python train.py --n_layer=16 --d_model=256 --n_head=4 --n_kv_head=4 --head_dim=64 --d_mlp=1024 --vocab_size=2048 --activation="tanh_gelu" --norm="layernorm" --norm_place="pre" --norm_eps=1e-05 --positions="rope" --rope_base=10000.0 --rope_fraction=1.0 --qk_norm=false --attn_scale=0.125 --bias="all" --tie_embeddings=false --parallel_block=false --init="trunc" --init_std_qkv=0.0312 --init_std_o=0.00554 --init_std_up=0.0312 --init_std_down=0.00554 --init_out_by_depth=true --optimizer="muon_variant" --lr=0.0115 --lr_mult_down=2.0 --lr_head=0.00836 --grad_clip=1.0 --warmup_steps=200 --schedule="cos" --final_lr_fraction=0.0 --batch_tokens=65536 --seq_len=512 --doc_mask=true --train_tokens=572200000 --steps=8732 --dataset="wikipedia_en"
Each number is 128 + 32 x the weight over the matrix's rms, rounded and kept within 0 to 255. Layers, rows and columns count from 0. Numbers have three digits each.

# q: layer 5 attention query, 256x256, rms 0.0968, rows 238-255, columns 0-127
# k: layer 5 attention key, 256x256, rms 0.0967, rows 238-255, columns 0-127
# v: layer 5 attention value, 256x256, rms 0.125, rows 192-226, columns 0-127
# o: layer 5 attention output (transposed), 256x256, rms 0.1, rows 192-225, columns 0-127
q238:132115084152144144129175107118062175143117113149093066182091099156086163161115122137129168083128101092146112156097133143087146140147111156132134079100147148145178160104176131186068135158115121177125171170156104040145090165148119172157102133124115105089105150145177127113163162086125147124100106082154125149107095095133118153145099104098108150128120141077114159123147065116136143072109
k238:121101110122191124113103155128158048204098187166155143135149142140142115075105099121122163147111109146128196133086129141136127139141139103161135073091117115120131142136151098163130128133103164109116124071153185147084144117092154115125111139131154103130119160125088100171142071156140121147068172114107156181138172160122133134044158092150075052139121110165176104125101094073100182124069
q239:099151104125156127146146098104124090143061210135116108146116169157108123100112130150127084132188158114132133152168166131108168154128159058126113151119093088101158064088149115138111177112146131106158165175099200109087064113139106178121128135106182100158132171205100119119174136134129134054138122106160100131134167132137118094120126099116145094092125169129094114082120066093113101099157
k239:177077173126114107073087134095141125153086145212142137109079155101081189159085100111105124163140140162106165085100105114133188101118175175170120156110131114087111137109131098121165146159130182155110123069120109163091128132120182120122143140092177093164085079089148131140116092180131154058064146151131100093121119126130106097119113121105132071105193156123144128119089157151117173130130
q240:152091117114126190109161080170106151113108104189171150193155138129084180152080085177111129103141158139125174084066096124140154137173096154108146209161037133152116072128182124153162121085125154178135167137130089132137136089108138101088132141155105142130101090080148198111154078154118102135119146141140109151134109152122142121123173117106155128159121134130109141139152146095172125088123
k240:137112154110123123110132142107134147121093047187091181064132128147138162125115160120149071185145159105123130099130157115173094125169089132131150162125125161068101114172135062060150157180113094217146107137122136155069135113123173113130207158125095154132107212100050078188080066118150165128137128134138098112161063125145112167061143170142184156101108107140161114111070142188095142123121
q241:106080159144108205127124113118148155138113060113158165167132176113156148157067120095073115112138169177155062121114119158134089125113158120079119080148154188165141131123127128084214123125108186161141183121136098181130106136106147127117137123121073100131180082133115137107122124158168107137079151143100159146110087154151148130141111102050156177123050107157137132130093104147110088120113
k241:128131130134137140116150184125128175165196132138141133146180133170155148150155174155095040173098108113112133119100125098103094115114117122132115097225087111136161150124114093119140130150088136130093093110090141121161139137109124088114129136116053161123154133110112220128098090085098158154082178115168076172162116123108131157127118140181168134151135098145096050143169093139111106113074
q242:127119130168134137187109114118150092151092116172128134116075119137126091140110121129136156119134151103154138180131136136181143145155109142130074126095138127126093149142149121156084145119129189118115162154164138100100081155146137129117188142157147170097111108129167066159122114204147148137130084097144107075104144122109098157117112101139135147090106152147154129099187104158110123146174
k242:136117113075146091139152087102144091088069151157113042142116111147130190130138110131183121211107128140141163184102098127148132124119085154146138151206113124089140131118134126116114085118121079154146072164141095150131147134128144158145165103132193168142191197125189150152128186136160116138128107184137133123098100113174126150091120169124087160109120100144087131116126184084152127125109
q243:114087150129123194141070079148164135130150124141125103162137132093085134122137107130167119120124097120082099090183183123086157109111082201136127173043145112156181150161102089191136080114114071153161112138129111127078086156164142114157091094080163133100160154170120105142153125104131133131142092133138106160129154159105129115109163166110099067166137122194126134123124095094121088094185
k243:134165184082061140155123124152151128146141043174149037151109113193136128130146125136111129166089082081127176109137130114192100108153190115147082128148099067155130124157111057189114162092164126186124133160146147135154126081078078144122109148086119079177095078180179119102095154137109113092140108144084124148119137151125184149063111088119062088179155130091105033133160096132102196199135
q244:122111119115153097165100137157141091114163109158104152040113177118079092166139073141207107113153132080154126166161089089097132152145115140140159088137120073078097107143122143142067200124160085116114074135129123091097093162111135112157124097156145184126121195083116160121107129149119100175123087103173066108117169108062111133100204082167167112107126125130203117187167054125137165121120
k244:130112138138090115201179111148093149044180137140228073131133078093077103106154138127111137091123089151097192108157165125186054061163107144116113104141171103121125131196159157151107088112077084094123146212124105160089107151124106063130097110101148145146105139118132093119137208150077113147099079108105097120134137139064142141111176128131142123121114091178145153117106132166156141063202
q245:128167074108149155119154126157075140096181171138200106105162122112089134081126111146140103134166146067160146096116097110151152141111171098100133107159166147141099104121160082075119151113123131135103091092155093113072062116110156133126144137161120140111163144192079141117165124090145091127134170159077084150086161073192118163121141140217089140179141115210123128165105135129152149155131
k245:109118109156105171149142175087138122063100131171176202142152163083075140080139112129141143086138119127142188110090148135092087127078144149154121155087122148120140092200131143156097140127147110167131145124091123105096138091110167041120108078106089094177135189152129079137170117153150161167114093140037061200153122133144101150179112076143188137106128166110149194125106134183111130120141
q246:143112145169115118138105102218116136137158152171083087130156112136160158147141182178179106079104105116141115100138144102096140108097146160142089108145161120077113074151095157122114118167108189052121136207121137141156127135146073134156090145176159107158082150088129143149115095090156141122145071095206182150215137158137069079148197216112144164109113061108166162083110135104141158079103
k246:137179153164105156150184167122093138147168130109080128161136112104101096127104137122088152112121109159153127175106174120104139118138139088146155085115098092160119168117120125130123051167097118086127066133116153106119167136149132165184080116070201156096139115179123177132130137140109088100138164135047104179136110095111175156112174091164142102169152173122121066079123159137111144191103
q247:113148166152146145099089164107154173118142131132207166160120130160171200135121134158091162122149196110135139189178142131178085177109128223066150100086161140128201114100148130125135022154141157133171158104147150137133135073129182078091139115121063074142122151132113115170175140110133081164101189136166142113137173126154115118112107180106082138102153129127101061144221197107169127119140
k247:130202147119126158128149184164109094191109105133067126142098125178131149101110137098153178148128083124135143073120100126094107130154146125187124086147207124096092169056127207149073153172136128095100106098132239106134152076089086166126117143147132112122127180167141186060140122132090090145141096050135063193167123130153140128121105106115130155099130081109137164093117108093072155137109
q248:132092182165120148051098115064175128106162084105185145086103094156120100129100166060134121085089126104198158172145072128166153165106108119086095102150113116114196132141119125116115146090110151118134123177132115112109145157112125138166074213199110123127133141165113137128157146097126118146159085166148155151091134090156106125137076128135135098134073144204150122125143035142123127136160
k248:169092097135105135104100148124145148120127113147171036120109122109125144136113087234154103165157119105146132142138140122156113173077103102100084181104125187150149047087155171112127158121140103162089125116136088117116058175131140113161118136118105103139176126165125101118108140163125179153127112073123105118134127119123096190132146059117124156185148144102118159113178116108137127122102
q249:120148159178136096148169117113096159090137158124138112157119081122105155146129124123133097203167142098120162084114154139136118156137117074121099148138089132086123142108194169136128102113129139109117170139083181099111087086147123157135112159186055124120148140101112092090113144149128126112136110137119159175125090178044119201100163061147109088187157123116133092108149178138104182119102
k249:171106092101127153063093118145125142141091136099144194136139174157171112110135085108109114135081136165140149105107121123163088081061083173145176119146190157198172154153138118103119187112101076115141117124142131123146121126150121088123195094128175151120141139159075180106122094163117130128118113085164078142120127120079130146148151130133083179082080150129130139116109143086109097169174
q250:143081126101136109116129185150096110124116145073083200097098178102071162096128101131191098125159134111115165129089120147149117206130172113198154139077177092077104114130114138147125138094129144154114069141119130153073096093112170100190115133103114136126114184076092121142086102130145173132178167153114100114187123134101095173139095134107091115074171119127119133105065119102154130163113
k250:150201131122123108123158099124078156088132179129129115185111093120174111121145146115107134131131123163134200096182067112108156094106126210086149126138086119162120065136095097172152106071187147103127105088089096160151130150151066122134098114108131137113086136143124096084110160219156152092171109084084112113115085171182090093121133125146082163132107139149097144133165186167160127112107
q251:129098186130137082065083133101132132125120116096206161107140150102198170096101188097121115166121139149168156094126109104124123092092168101114141132135062106136129120137152039173107123164157138160186122146189185132130183128087141150149153067070101137152111102133118123093085140174117144110157118166095162163097150168127075073100105127150122160151075177045158123100063134138118098158166
k251:048118128060138172112139115090179088119154170084131098137124125114130138145126134174108135150148111182149091070169095079143150147167167141157118124184127161102094096157109164127167135103136126131083141126186118121141040180123103072123134124121134143079157136139108173151121118081136085109112155102112151104136112044131185150120192104101165122112118129172097198121095184087171142122140
q252:090170173120160126132108177100144111136189105163089129141111122124149132162159100130198135081150138154163109171121144179079173113108102100101144127114144146099110098088151092137080148137138185138050089126177111150156070100125129192201121103144142174150141218159101124107143057162111115110146060099136107137209144105099116088107147041129163128132154094092117191124105112131116114099184
k252:134151126182114121119176178139138104137130159125175130158133145104095166110100120184190133131128142160083160156185127102140130096137121140083123146119116163112115093123185135117112091132137110115110149125103160134164119168095088163176100101107191068159127099100091093145149105098051187178120119105143185105105121137115096115145155153170096158103090120130126083146068160142142146164089
q253:113066137089176081163171133154128135190140138122095145127158122099168092084152133083126111092161165162147148105136098117113117110108104106128127167113128119152088089185119152112146155153210152107108093150138119160152166133194113143148115100149139111113137186220092076175168090098094128081174198140084136139131171057098122087091102105172133132143099116152118152089081161140095149119144
k253:123151097126078155085149114124154128098185173119169133131137111158147149103128118106101138203151100122123130055130229136180061137185193100121123140084111106091172112208140058090153141104103120166180124108131154133150113116081083156108072106137136052107105098125144086140148155077030118101148207157098125186145158123141164086172102100154161152165224143135137128101079147141147130143188
q254:130087192104122167129176056095187074175126098090140110141078128158180097106132137088125150154059139131107102137152131113106144158095093129131142162090175174215137126114140090122128084145116121129102137134141101118101120182103146164126121129084114129104156080128116151087176076137144100147109147144092167166163128145197107191128197146067132118117120128088133103137068154127131094142113
k254:119140145079156139102125156126129172196103130128170206119103150112130164137118066155119146126181073156187160139035134135157123114143186089194158082150094093105183152112147159073119122171134094124047110178150133144135034097171147105146120141134091066135125146098042113126132085120000126078126104214168092084144144140148178102119136124106128102121137107105122096117114113068083130100133
q255:085112090171039119142090118146128103117116152153123134142127150136117129116104146112110136151168176179144232144108149115055143116167115078074116070118093154107075161099105111132109183125160123082122117149162222141122103146091129136112124116158142121144112183091080130157187093123134106105109116150087186098137174146126124121101115146161124186113129139128097122137116140141110123148122
k255:155157126126113173102103113108132149078100132126123096145073136122116063231176143155180156130125144152073123158163121115136169076116143143169108182082170142169094126135122127092111080110123107118120155122135115165134108172135134112100100141049195099076114084143156149110103172111110153123100131125100107101123119110101150127158138105166146066151120111129127153173170119084144112117097
v192:066115106071156165071115125113116149134121156145108146158154165140119147093128086146128158139124136152115168148180111156147124105169180163146178099142108070114125102151156118144147212107186132158095114107184121147141183135152113088110143111163101156099100092139085140116155085168089110130112152073137151146135066145118084154188124117169123120090153146139174069214066095135114069127115
o192:167113113118129088092138138127052133112126191135088120155120114101150136173143181130127145124168107123140161150146127166152137096140113151110134113144093105144093137115191084117139150120072157139080107147163163131126130129052120084171142173145081143072056061142066149112129121121168177126110125119122135144109100122086091143146136128143078164106095083115110180085142086154184175146117
v193:119118165147094072137148056088115160107125117123108088150154129097195161182125134101079125068096179061139110154117072111167110150136093105113077090147185161145115145129115178162139058146142128109135154129141127091112065162114130132087141089158092147207141106113101116100083170104097122107166126049134134124128139166141168117103163128053126111146191103105123129088162144126183147137154
o193:136108115154142127120140135096135161124126159123166077108151072130141121116095102129145142095052153123124140091139134117161163145065082159133105139155116118102153090095142159170191168145141165091135162146097088093110102073111106113053147144115079145134102132146139167138169103066156121144167153143148075091161142149229126171106082184131114166108154130138156152125214149137152150128142
v194:109119131153069096156076149167130091170129141028095083107117086076152169159149198087064135182124127125105112088137052124126157122125087196134099099055136174144151120134122109059075086116096160125129132131166082118138089176151162161167183168136102120107171109137148170139162133146088157158132156198121168083150152101142168151144159078090160136105137120179105145105053167105117152095056
o194:103082145133168112187136179150141175156173098150181115134148158115111215108150129156206079123089168168098079088134142068124122125144087147165105125180125102124100125073084122144142089156154152145129092100117131109111119150156109114124143135140138099143142172095134165110105074131132116129195076122152115143135143105113131089161155096087041131119171091129116171146052130149120109133148
v195:147101152132142145144139134141118126068150146061138124066155124064141133163114170123107113120144160135139175108084123105077092143167123113167117167120161135156093119097111098119105067147131130139155163209173174114112094139153055124101146123120146163111117210113130102112109205072121144094156154094174152129126143090101180106153134104159115121178123090122138117140207108119165097127088
o195:105114136088131122164211137092114152162114144094081176170098078116123144146143122088135123100133086128166106128121117081107151145106118176132094139126145150140167098091069153179111092129134069158157118152104051133145131104175114113078103148155142099128121171130098109125128145131114065151080119167106093106131154111152116122095133159140095118131099129196119179095154147142167109120142
v196:167191122121128110112126110119119095159124187148143135125117128141078068155201125090152166092182155153090130071202059178113105129120089143086116107095194128069156115069116165108096169116076187185149149127055136166092132178126094169121152104080135101147150119153120095171148143093161085181154117128173108156083163137180168143122076116113145138099180121125080164127076116120148082119132
o196:094156178117172161111119113143160135120124130132172167034094080157153102124121064139132162120138136165116170164158106147129115093106149175129116106101202117034126122131155143194158162123107130139101081073085157177121118096116099169194141157132062147148091145068173107140143078115142120131137131063141110123149137173087123182170150144082098134095103162123108148105118120143121076144077
v197:138122143234109154142131141117153139140135086132125197123129184143094100236122110159166116063144147149176087165080092089071176151115119148112055146046111099116152101138136146049114092111159175152095167111148115126104077127166081160119099136116092179163166108139060106045126127161106091085155122157137081124121187113105127118133092146157128073074160134082184089147211119079135148115167
o197:143228082129193137102108154071158152075147140086090108105172144082157133136151087224105083136134135125125094168153131109148110150134092186103043138104122096117106128169129114135143107122125120164148162091103117154122126090074093135115097165154157140143070145197123125116178125115140125150089093089180157174176170112151105151125112111097067125114114140157161146100175204117119080111125
v198:081174124103088110126125099114158125082135163151148117114133102166108161091116089126213160135142107133143123098137120142134081110149142176105145141160138126088108085149141104127164092117132156189190136098103150172136147111139154143110128080123135100140145104152148102107121073139170187128146135144143157158088103114131059106122101118146124214131077145074101119138121171163137084111110
o198:164149121120146145096076081132088116081106069126201171121111110125115145120139125076078148177200134159155148134114111157110116115072142119140164185160128086076163114150176139125132162156135134135180096148159145153133123106186149122169093134125113116123132105132178147152120162141163176140123151132148094137120055114141153125129119143118124123155110133139079137099067164111104125113079
v199:150129157089156071084115107097129196108095182117100146172150098116160156128120110131122085097118100179122144086107151097096118083184116196166161097118125150105140112087107080125155144163134105107094169158139151088141144076102100172085175136123141164144155134137138111100131143097110125145112126118174139104152144131144145097120152059088114172071129101127098096140124104154130134082150
o199:149057091131154119124149087120160139114089106115126110118109162107154152113134082120116140129117098122142138097117111106095136176159203099165135134151159094085139142109123158139110109107150120093147127124129137160168143128121107077120093134118116156100086212145104125114127131190148121127133188112172164156173119152077120131096135102163092091083110105094101142115099169130084140121124
v200:111122122179064163134106137150165128115155152200107173113135083085125094114145113136083133131115069164150122120120146109122103154122131129125095156106146093155140153185109134111155124134161131169157109175100180131095165132169091162106074029125118114187084151054065144075126193096099097130148136156111129146130098165139121105104122129125161049138134132114128150170085138100128106126117
o200:146176198155149150168143146140127123117108132135126108191131142112120136204110101106126153127085112148134085138143114131114113031104139091117116109115149170135119149152129118129116130115127078117163141079110157129140078111149111189172153117142119171092083135123109147178083155182146111152135081143109124137092159107117102099140109168154189101075109160134153126126190101204113109122159
v201:139162157113117092145163139157124109108153160149144078104147132171145128155114104043110143116138082163147147096152117147101140093137126067165122123132132154143135132134122095079165089106096138116145128092099144184124108079117177176084109145125104114181115101176134141092106115086144173138144162207150149145109119167137155144123076144168122077131165090126143075116080166121159136156111
o201:132141145122160133115094146126160098096113116157152174079188122169139155110090093129153095116128122144093157064120166135139085104123177127180153174148134114166144128132163096129110142098076116122107134091137110215098111091119148178160117162116146136142123155154160136096105147124135134092127178184087066155183129107146098089087112159173135102153153147087148143136104105137145072157144
v202:148146155161146108085135118122133175119177135157092106137159082139119121121099176120147110116127123103135119133120090071183139125196166161064108146105123104132134127196209066092117072138088156142183152154079115099122101163109089078100090131087106132118096108134101138079103197105158111103152074037109123189190151098170131179144158131066086136132096099073072135151140126144151072116133
o202:109182072187143077124171124106115143089105142108090151074128153138141097175146119154142125175139096138122079166120131126151070170045122042105082103171156129135157068113142095129137136125137110130131125143164089154104124138138124102143147084113086103165139167140097146137096120116174107145132128123137133131156114145133104185107118156139126162084145137203101137137085110111139151087083
v203:145108185118097153157099146142178119141166139166119187138138182126112088205112082136146161091154105165156096148119157123161097116136161140164108154140094160153158121115110108126110106143100114172163170139124112110125114140079168104108142148067036122151111157124112145160115115121170174152163080116154049169153169145163180124128141097170203061179074089164135104128193121128139092121075
o203:096153110127140123114104106129145071186176107159079157058115140147146128167129162143140114086106125122110149128175118087109106116140094148108059084144113144168122124099112121170091102125116110173122121092111089118176108161136137098087065110119130186140130197112072098114156093128155199108114129151114162115071195126176134124122074105133075084072088123088122073145178136133154121154063
v204:175194117146167146090111124154142163181076157167121117105103162149173086117106113104155115098099085116100075151100101133121110134149082175115132146153148138088156207114193160115105120183097162140150129139144049150102095155104154116148107105137138092094168114080100122142156098143084087103114122125146112118124128098135134129096132123128179138152129122142116151119095104107115110088125
o204:128166140147166135141121136168110144106094124095096164046113172095165101155152147111118137133138102138220129117108149157129141170115105144105187136129183160122114152102186162132159090141122196127196110102160132158144130174100188092110157120153112155148193119081086150169147059151127094168123115124166128130082101072092134112129094106092136117137127121138129125127157094146120125163132
v205:136127086170133105180137104163138151221106101166090130120122125098152169115140135130135143143141147141170123108093131069153140125071156102168095140118113135104145133130147073092116142150109111162123159134158104121162104112169174143109127131125154150188217158095131168111199060114100110164067136106162093156140091081117124105152114138143099165109132126127139128156093127129130134130093
o205:132101120114154084151154176124165103159133131098103147103154125106122106139165140129115150141122126132139145112107131102088097173150135155105132120130148140095104111124163142111164161110120159144113081084128114164100120094168122141099115097113121128113203102127153138135046117138109151153158151088118136097142117099137150104086071133090086148127134141145107139114153146176140123119196
v206:111145091154158153142169119111119118145157128200110117129128053129124073151130157109135098106080159138138168093083166142137147104177137107087132102122088140153096162062123159159112124113151098104145163103134171139128158125138118111141110100110098163139086107122127107092118226115096177138117134095135151144076155119121120116128092255132106107165219151112102096180118177125137114150206
o206:182167077148109137155116108112128143082132104130129126158117130130134144128093152154146164101082108109143161134168156115105122149139104104128128139118103127196181135134067071159125148089105099186085156096152066129108111108175177163167130096108160067114088142163126181120174141083105082075123162146115108160170126148167160141141171147115111162082131133124134136110155102150121124135100
v207:125104137159094099154149130144141105072140193116192101154092102146139147100154138130126107036119093106100147114111166085070145095184153172136112145102133141143042129091138112125169110114160117106107091123080133110080124130116165183115183128135153135138074168172098129080069164123148111139136138080131088127171185143147189127112118204154150118168093158088145117153091134156182119154118
o207:124081089074072109105121072108075124147120106153116101171123215134137198163096086132108139106122136080139084129151164147182150121164135181173069117139172126124152163121117117130171111130094117084172149154150094145119108090112135146140140104143097108103143156181141100095083122186106123082067208118135171194135161170139138110156146110089161095156161135167101160122116116087100059153126
v208:125120139141116112095112170141115158095155087059102106136114155126143118140129171130075124184122114143104094146152064133125097163119091162083143102202122115083151116093126165092091120140167179149103099166151137095130102162157142110154161119125083110084135158097161150129164096221146137115094169155125114092105085117088157110133123064155155162142126107108127098174141242171182106153109
o208:078125123132117159149150131153106115153145097130140135147096155157099129142161083115191230129105156144119140098149155110156042113114149186179099117175112112115069115126105138140133075120147114207169133149094183116094120138130127092157098099150099125106145127120155142138195113138121108100154095162184118073182068130103127117122145111100149118145113120156169097136190125138082135102138
v209:123118108119141111137115104090110145125135141092173072170202109182148131098137140125135175147028139086143138120133149132094130124106082086135177119119144074173140115122114158119143121147196115090143166135162159092080128111150103115130116161137101133147103142168155065132071098132108150105145134179145148111158120159092153120124115113136098122136136084131123118145115148169145125175075
o209:151134134114100161134112152153179166109087125119138101120179074095125194096106196141138126172140156085114102087108142126154125103152107117113132160114181106060086120139139109135151089124094136174168160171144163074089175156100141089159172109145107110150098139144188079221109083080134155106123145113076137151128130162160124106136129134161144131098107162117108149131153188153186111162151
v210:039175123163143144160148146125100131131141124129183090116156133138130146159152144129078092152073101153098134123149139139075149187116139152159093093062149172178175110101118147125145091135132070124135103078130158110178136134125146122122179134126104174124131120074143141109151158145106111134117115114119128166100154139099116050168072146132091086162176155113142111136193121092176168082136
o210:148134161099069130124116166089157094132123150144111103153129108121135113154106151110116117089092136156139140096154134065144112095171169138071141119141065123145103135154164123111120107156154133094111135158083166141147075109145149147134082165100151098174057118122172102116103199096138142155156146120084089162195149086181125129137149088114099136139172111076115129135161166129122107155133
v211:118112127103134149082152134108113194075132118086112088177154118147125128139118183164113163110122084100152105127056116134107128124132065151176132146088138136198142121117149146155135103129147137130117150128140149140052104144135104143154133131147175105132151125158113093134122141123111125120118106126133152125169134090111132079127090104071118126125126075105122121137155077187169136147110
o211:123093112142104180221114148103104133105117141123120130176094116113150099105101144144129201151117105136167138143085148100131103124137133142119171124088132107122131074130127141123097081172143140120164160150160128096091149115112129121099138134175042101161092108174129139084102094132097150095107110106107156156167152132142181120101104122162102147123152130141117099153119125138133100128114
v212:147170079129081098166111156082136142138176146156133134176132149133120137134160155163120090068052177099117053085084098139150131148137102181131103117071100099092241110173146152151092215060143141121116166177119128105122097187130142115103121120165130098176176066145136104119132061154106128193144145099127042080126190145134084143104115093124133116136171091104154134143208165129100101113160
o212:154085122120149125155102139109149131134131134137107129117110133124100099150118099119151067150123107114150162139122096142083121130142101142125151157164149106128135125101117150103097181096120201156111105125091090103075160159138122110135136159161094161098132076143051158182142128146149132135171146117154119131163090149110160149149132103104154178111131137142113135142181155103120096155090
v213:078118135111152118111165127087122196090126137081164106116117105045111065089138143123116140141141131108103139135139129145126108148156126135141139148073105132131121122145102124088121031126143153151128122098113131139150103109122130107104107183109135130122124144156139168099145185061114166133129161126127147142184150083100135105141161131138149110080171050094073111122179190110161123164100
o213:152163120154141115151139153084130151186082174115193158191181084103143103098125113123152104110141089125137112132142123108133124145067176207150078115081136138146125096138107072080101127155113140126129146137175107107138185146165165109122090140083128071177145147135127122124190098139081100137148139138102163132165183122108171120088112125201083154111154137131047145140147127056119088092157
v214:108090110149091157141133135109107079111162152134076115112139110126101147130105099123074089133130091072103113173140124149109124130160079141128172179120161083113091141148119106131071093129098160141155133190081124134110175125121157140138109065150130136116122101152145103099087104106180144080164127158118101114085115148108153164119106202111127135152113167135159094057067172094152113106133
o214:107149133125087181134167136167114142142106186137130150135101140119100139082131090105145155138157146207153148099067115139166126167164129062164209113130156091105112168173118097130163086114087162066099120093135120146074106148112072132091112096113174070108104117149109164078107137136150094044133135188109080110150168106161148131083124099101142146114144129117121127112118132110107127092092
v215:148133084069127083112176155109127102114157081156112191136140136145124125132126161110114153177163140181149137108088151096133132110160139108097071148096097099155153099127160154088170132118135127118052151054136105144147093148148090123096126165097142150132136147061185194173129127139130110121111103135146126103179093131094134130148136153171120176107146103128121134137172170157127182103144
o215:090091135128105137146132158132129132125169099211111078098154141123148138148124161139135150139113093115119121129126136119136071082150120141105120095110090139078103146131096098141114140103100070198144109140127112136177164081108115128113142172059143162145090125173136145176159144156101140153062144138157126150111103144119087091062152175129085135155150086115126112167086149111114152077162
v216:130134133142125157118058104160159140113105129120140095156146136102173131137137127185157098096077042151139158178089143144071148149141081148111175128127079127136125143091158175121100159130108161111120158131167168086115167114111109094146152112095126140099094104079160163116093094100155124112148149132192118082100171093154101090131130110141089102139148126128143151153099078123124119113136
o216:150113117090192144167160059121158082190104161112037075144167120118169123117149116107112141182162132099160106159090135123113095153158110156113150161112119106129141130139125117157121156111144076106121161116162133113160091087109112127143165173162108176081125150087107114106176130139118155088148132155106131136152104113101129095122131061076108150131150156163144134140152167107125127166115
v217:112141132110106060105134108119118157073125154105161104175118120099115213110078125104162173123184172136173147102113095125117109099154165114216167128137122112150127079160181149128155131111102106134149117105082122151116107082151103073104110113152130141117144108152128119154107120164061164151137136118160150172175132157121141101122147107109092126081102144128095079092150128180133139176128
o217:121120108118092136111159122114142125126047134149149147154102144143091167081122106142120112157072120099109138103116115116124093113127118125133105150130086125069122098136170075082135134185097081118184140129118143132135126105154118141090117150163115165114108135146141135164172123171156099132117130068112187123099136147124178133083129184141117154074131123092157147098131157160160094122162
v218:121155111127089130141170168150109071117152119055141179110116148078159161114120139105051122143114127078161103071072119115067102141093088119161098124159133161111179147158170139070143096155111184146172154137148160154126144169130153126107122049156156145109130143123149097133108173128148138089144171176126201063131145125097136062054149125140185134104127153117128136170100119172093103185143
o218:101102168105151147075195141096087142139140092105128125107104141112135177183118126061105151099109203182179109108076099132162084115108064121122137135132113107108151130136136150144100113152109132164166135118121154146154117132151137130130178098142157101150119111126171151121137127157103100149154111093155127154120107101076161104115101087100161176129151127144133125131144185127121111127112
v219:149141173129178119097083100150165165139118123151085112069111131164147086104142122149159189128178084082134127160113129161097138100127141130094117130082106118135117136148112165153140170126150139138145156119147113133074172225140121096089125108132125127067100171108108160142082157126178110151150063083121156113120102124139095170115152153071166112144106132081153105170114096090036123137174
o219:098123129200152064112095139102091140094130103183137112100137110178087086116129179116200150114128115111150119151121122152129128155121102065147139067123159164121134120169151188121093136141154111120104173174146132202093140147120131117122142101133146099114102138058091160135102112151139162142141106098124173158109139108139123105171129096095146071099106107131151161177088130154112141106098
v220:126130101137085088117142163115162128105096118085170125129101145098122089147107138112174134071152159097159156117091135137098141137194122162122118116127141117086082096165149150075129151172136151117132155170146141137116141165114136152111163169122160072141143087165112115126195091090112162133112179105126122126151150132121081096121168115143100101067118082145139117112163147165122138137136
o220:096202146126166107123132157071127116116090106111123107121093137112116143136194133145156114118150128040101137094131106125101141147112131109136128109120114158101126113053150155143159157157138094150107174149128101101175206104111114193138097192132119169112145118167147093108137087149124155157139160100147155141096124137142154129107140116098170115098120111183129174100137124101104151102100
v221:147098152153146121115115137130144137180160129086125163149169081129077085120097117145125093094121154093125098118085144087067103151135121188116118106108134112090125143135152124090085175128095139139126104158049140130088190184158118094157172062113093098129158148138120077173143143154136122159089141106113145130134117192193144126131073092075154147137172184062101144192122066110148129165193
o221:179139194144157140166096106175134172126101140090161133141094122143118130131139148175170186139106104094139090196091122119141094107153095097073120114182130135151075077129149181110084097167173138122113121113109150144123094147105113117143135126126127105077078176131122150130153125206147109100098124088175113119102097103098126148192116102147181123097059144143099174119172107089145061132111
v222:112117117114131066110149171107135141159059145111100107157087192100146142123076133145186104064122087129085093038098146165117148144058132161135157156111063154135161142163160129082142089134155155119105165120190092140134069101134177113113127189184113148084131153148100120165130021166085127105162144157150149129123142102072110087118093068189155153119174121136110076095144103142177119078146
o222:173101127140099113119137175170191153113119160071127112062026155080123141118117142183129129117126146126142158099089157114147145177141158112172154166155131144096159155096147143143098138143150128169134119121199120151068130158110094109139095162123061104147177117142133118120162124140085105144119146165150157144074126129111131105153124106136137115220175124085093125148146155165138182156132
v223:123108144114140134129142096157111135099151127127173108153082090157114129076156110107158139117131087080080152154141161116140136090138129125082168162174089140118106126193158073139154101117220151138124079118096130087111116120126098144153096146151134158205128145143178135118042180120101161144181178119114151102112125105097099134132147153190139096132158083148176130125184151102226086081117
o223:137105093132111178104159116097176181130110099120104127149178085102154112156097160141122111136154121151118081116100160130121165102075148199092097087149158164109199122128130130133121109125129151088138148166185116122110120118183099110124102125123127058121117085160144101115125151163155137080150092179139181148117113131155131103108156183180159116151157148104111126128099085152129116128127
v224:115145115172047139143136161074170103160112124136093178085090147123144182131121082106131052127092116107179155119162141101121121146093115162144127113119164133139120130158130177154145064138116170101166161141101143093117131174113198133092147109119126146108083108146088104155173104102126132114183175134145103134090102157162131065091161145072085120119163167119121149191161089090142138089157
o224:095184130083087136143109114110101162148098132122168088124104131049135118141141138104102096076127150144177124192112099114110121138138146052125182126148127120126167102092119118158127130149147113141088130110129117087151111104146153124152126125174095145155091145131086147143137191104086113173153121129155123126139182087125146096146088136125107089161112121147143133118158168122084156136162
v225:169147152202092121159071098090132120167141063141091102125107098171152144125066163138131106132080080105134189171085147126179107125206138141155131132086171155115087162109168114159067108119112128088182131112119181127058093163102188131111130073094165099128128143110078068114067153140173159156164133085107132116136164150142122190123127140095126109114081144100085093128027120129159120117083
o225:157124130154099069155125126107090100162131134138118130193147146125207119105136174139116119155095099122152166166061136144136164184129121092192093102098147134113104165144091129189039109149120189114134133112147167117121101101123119092098105118120148108092139074123098141111158118073125126174158123131110130199143118159174110165149086157068097157055080124087109143106134100099137113174120
v226:132122149168138129139163157125177153127113111100122149116088094096115116082105084085092149151153128090093138151096134119206146165128153100161142161114160102164057156121129153128121130160127121108159096135113106136144185119147110092118166134137144093097155091098152181111106127118176129117120153154109107094111104079147164143145106107106136167127168115171122185145092147140135133127115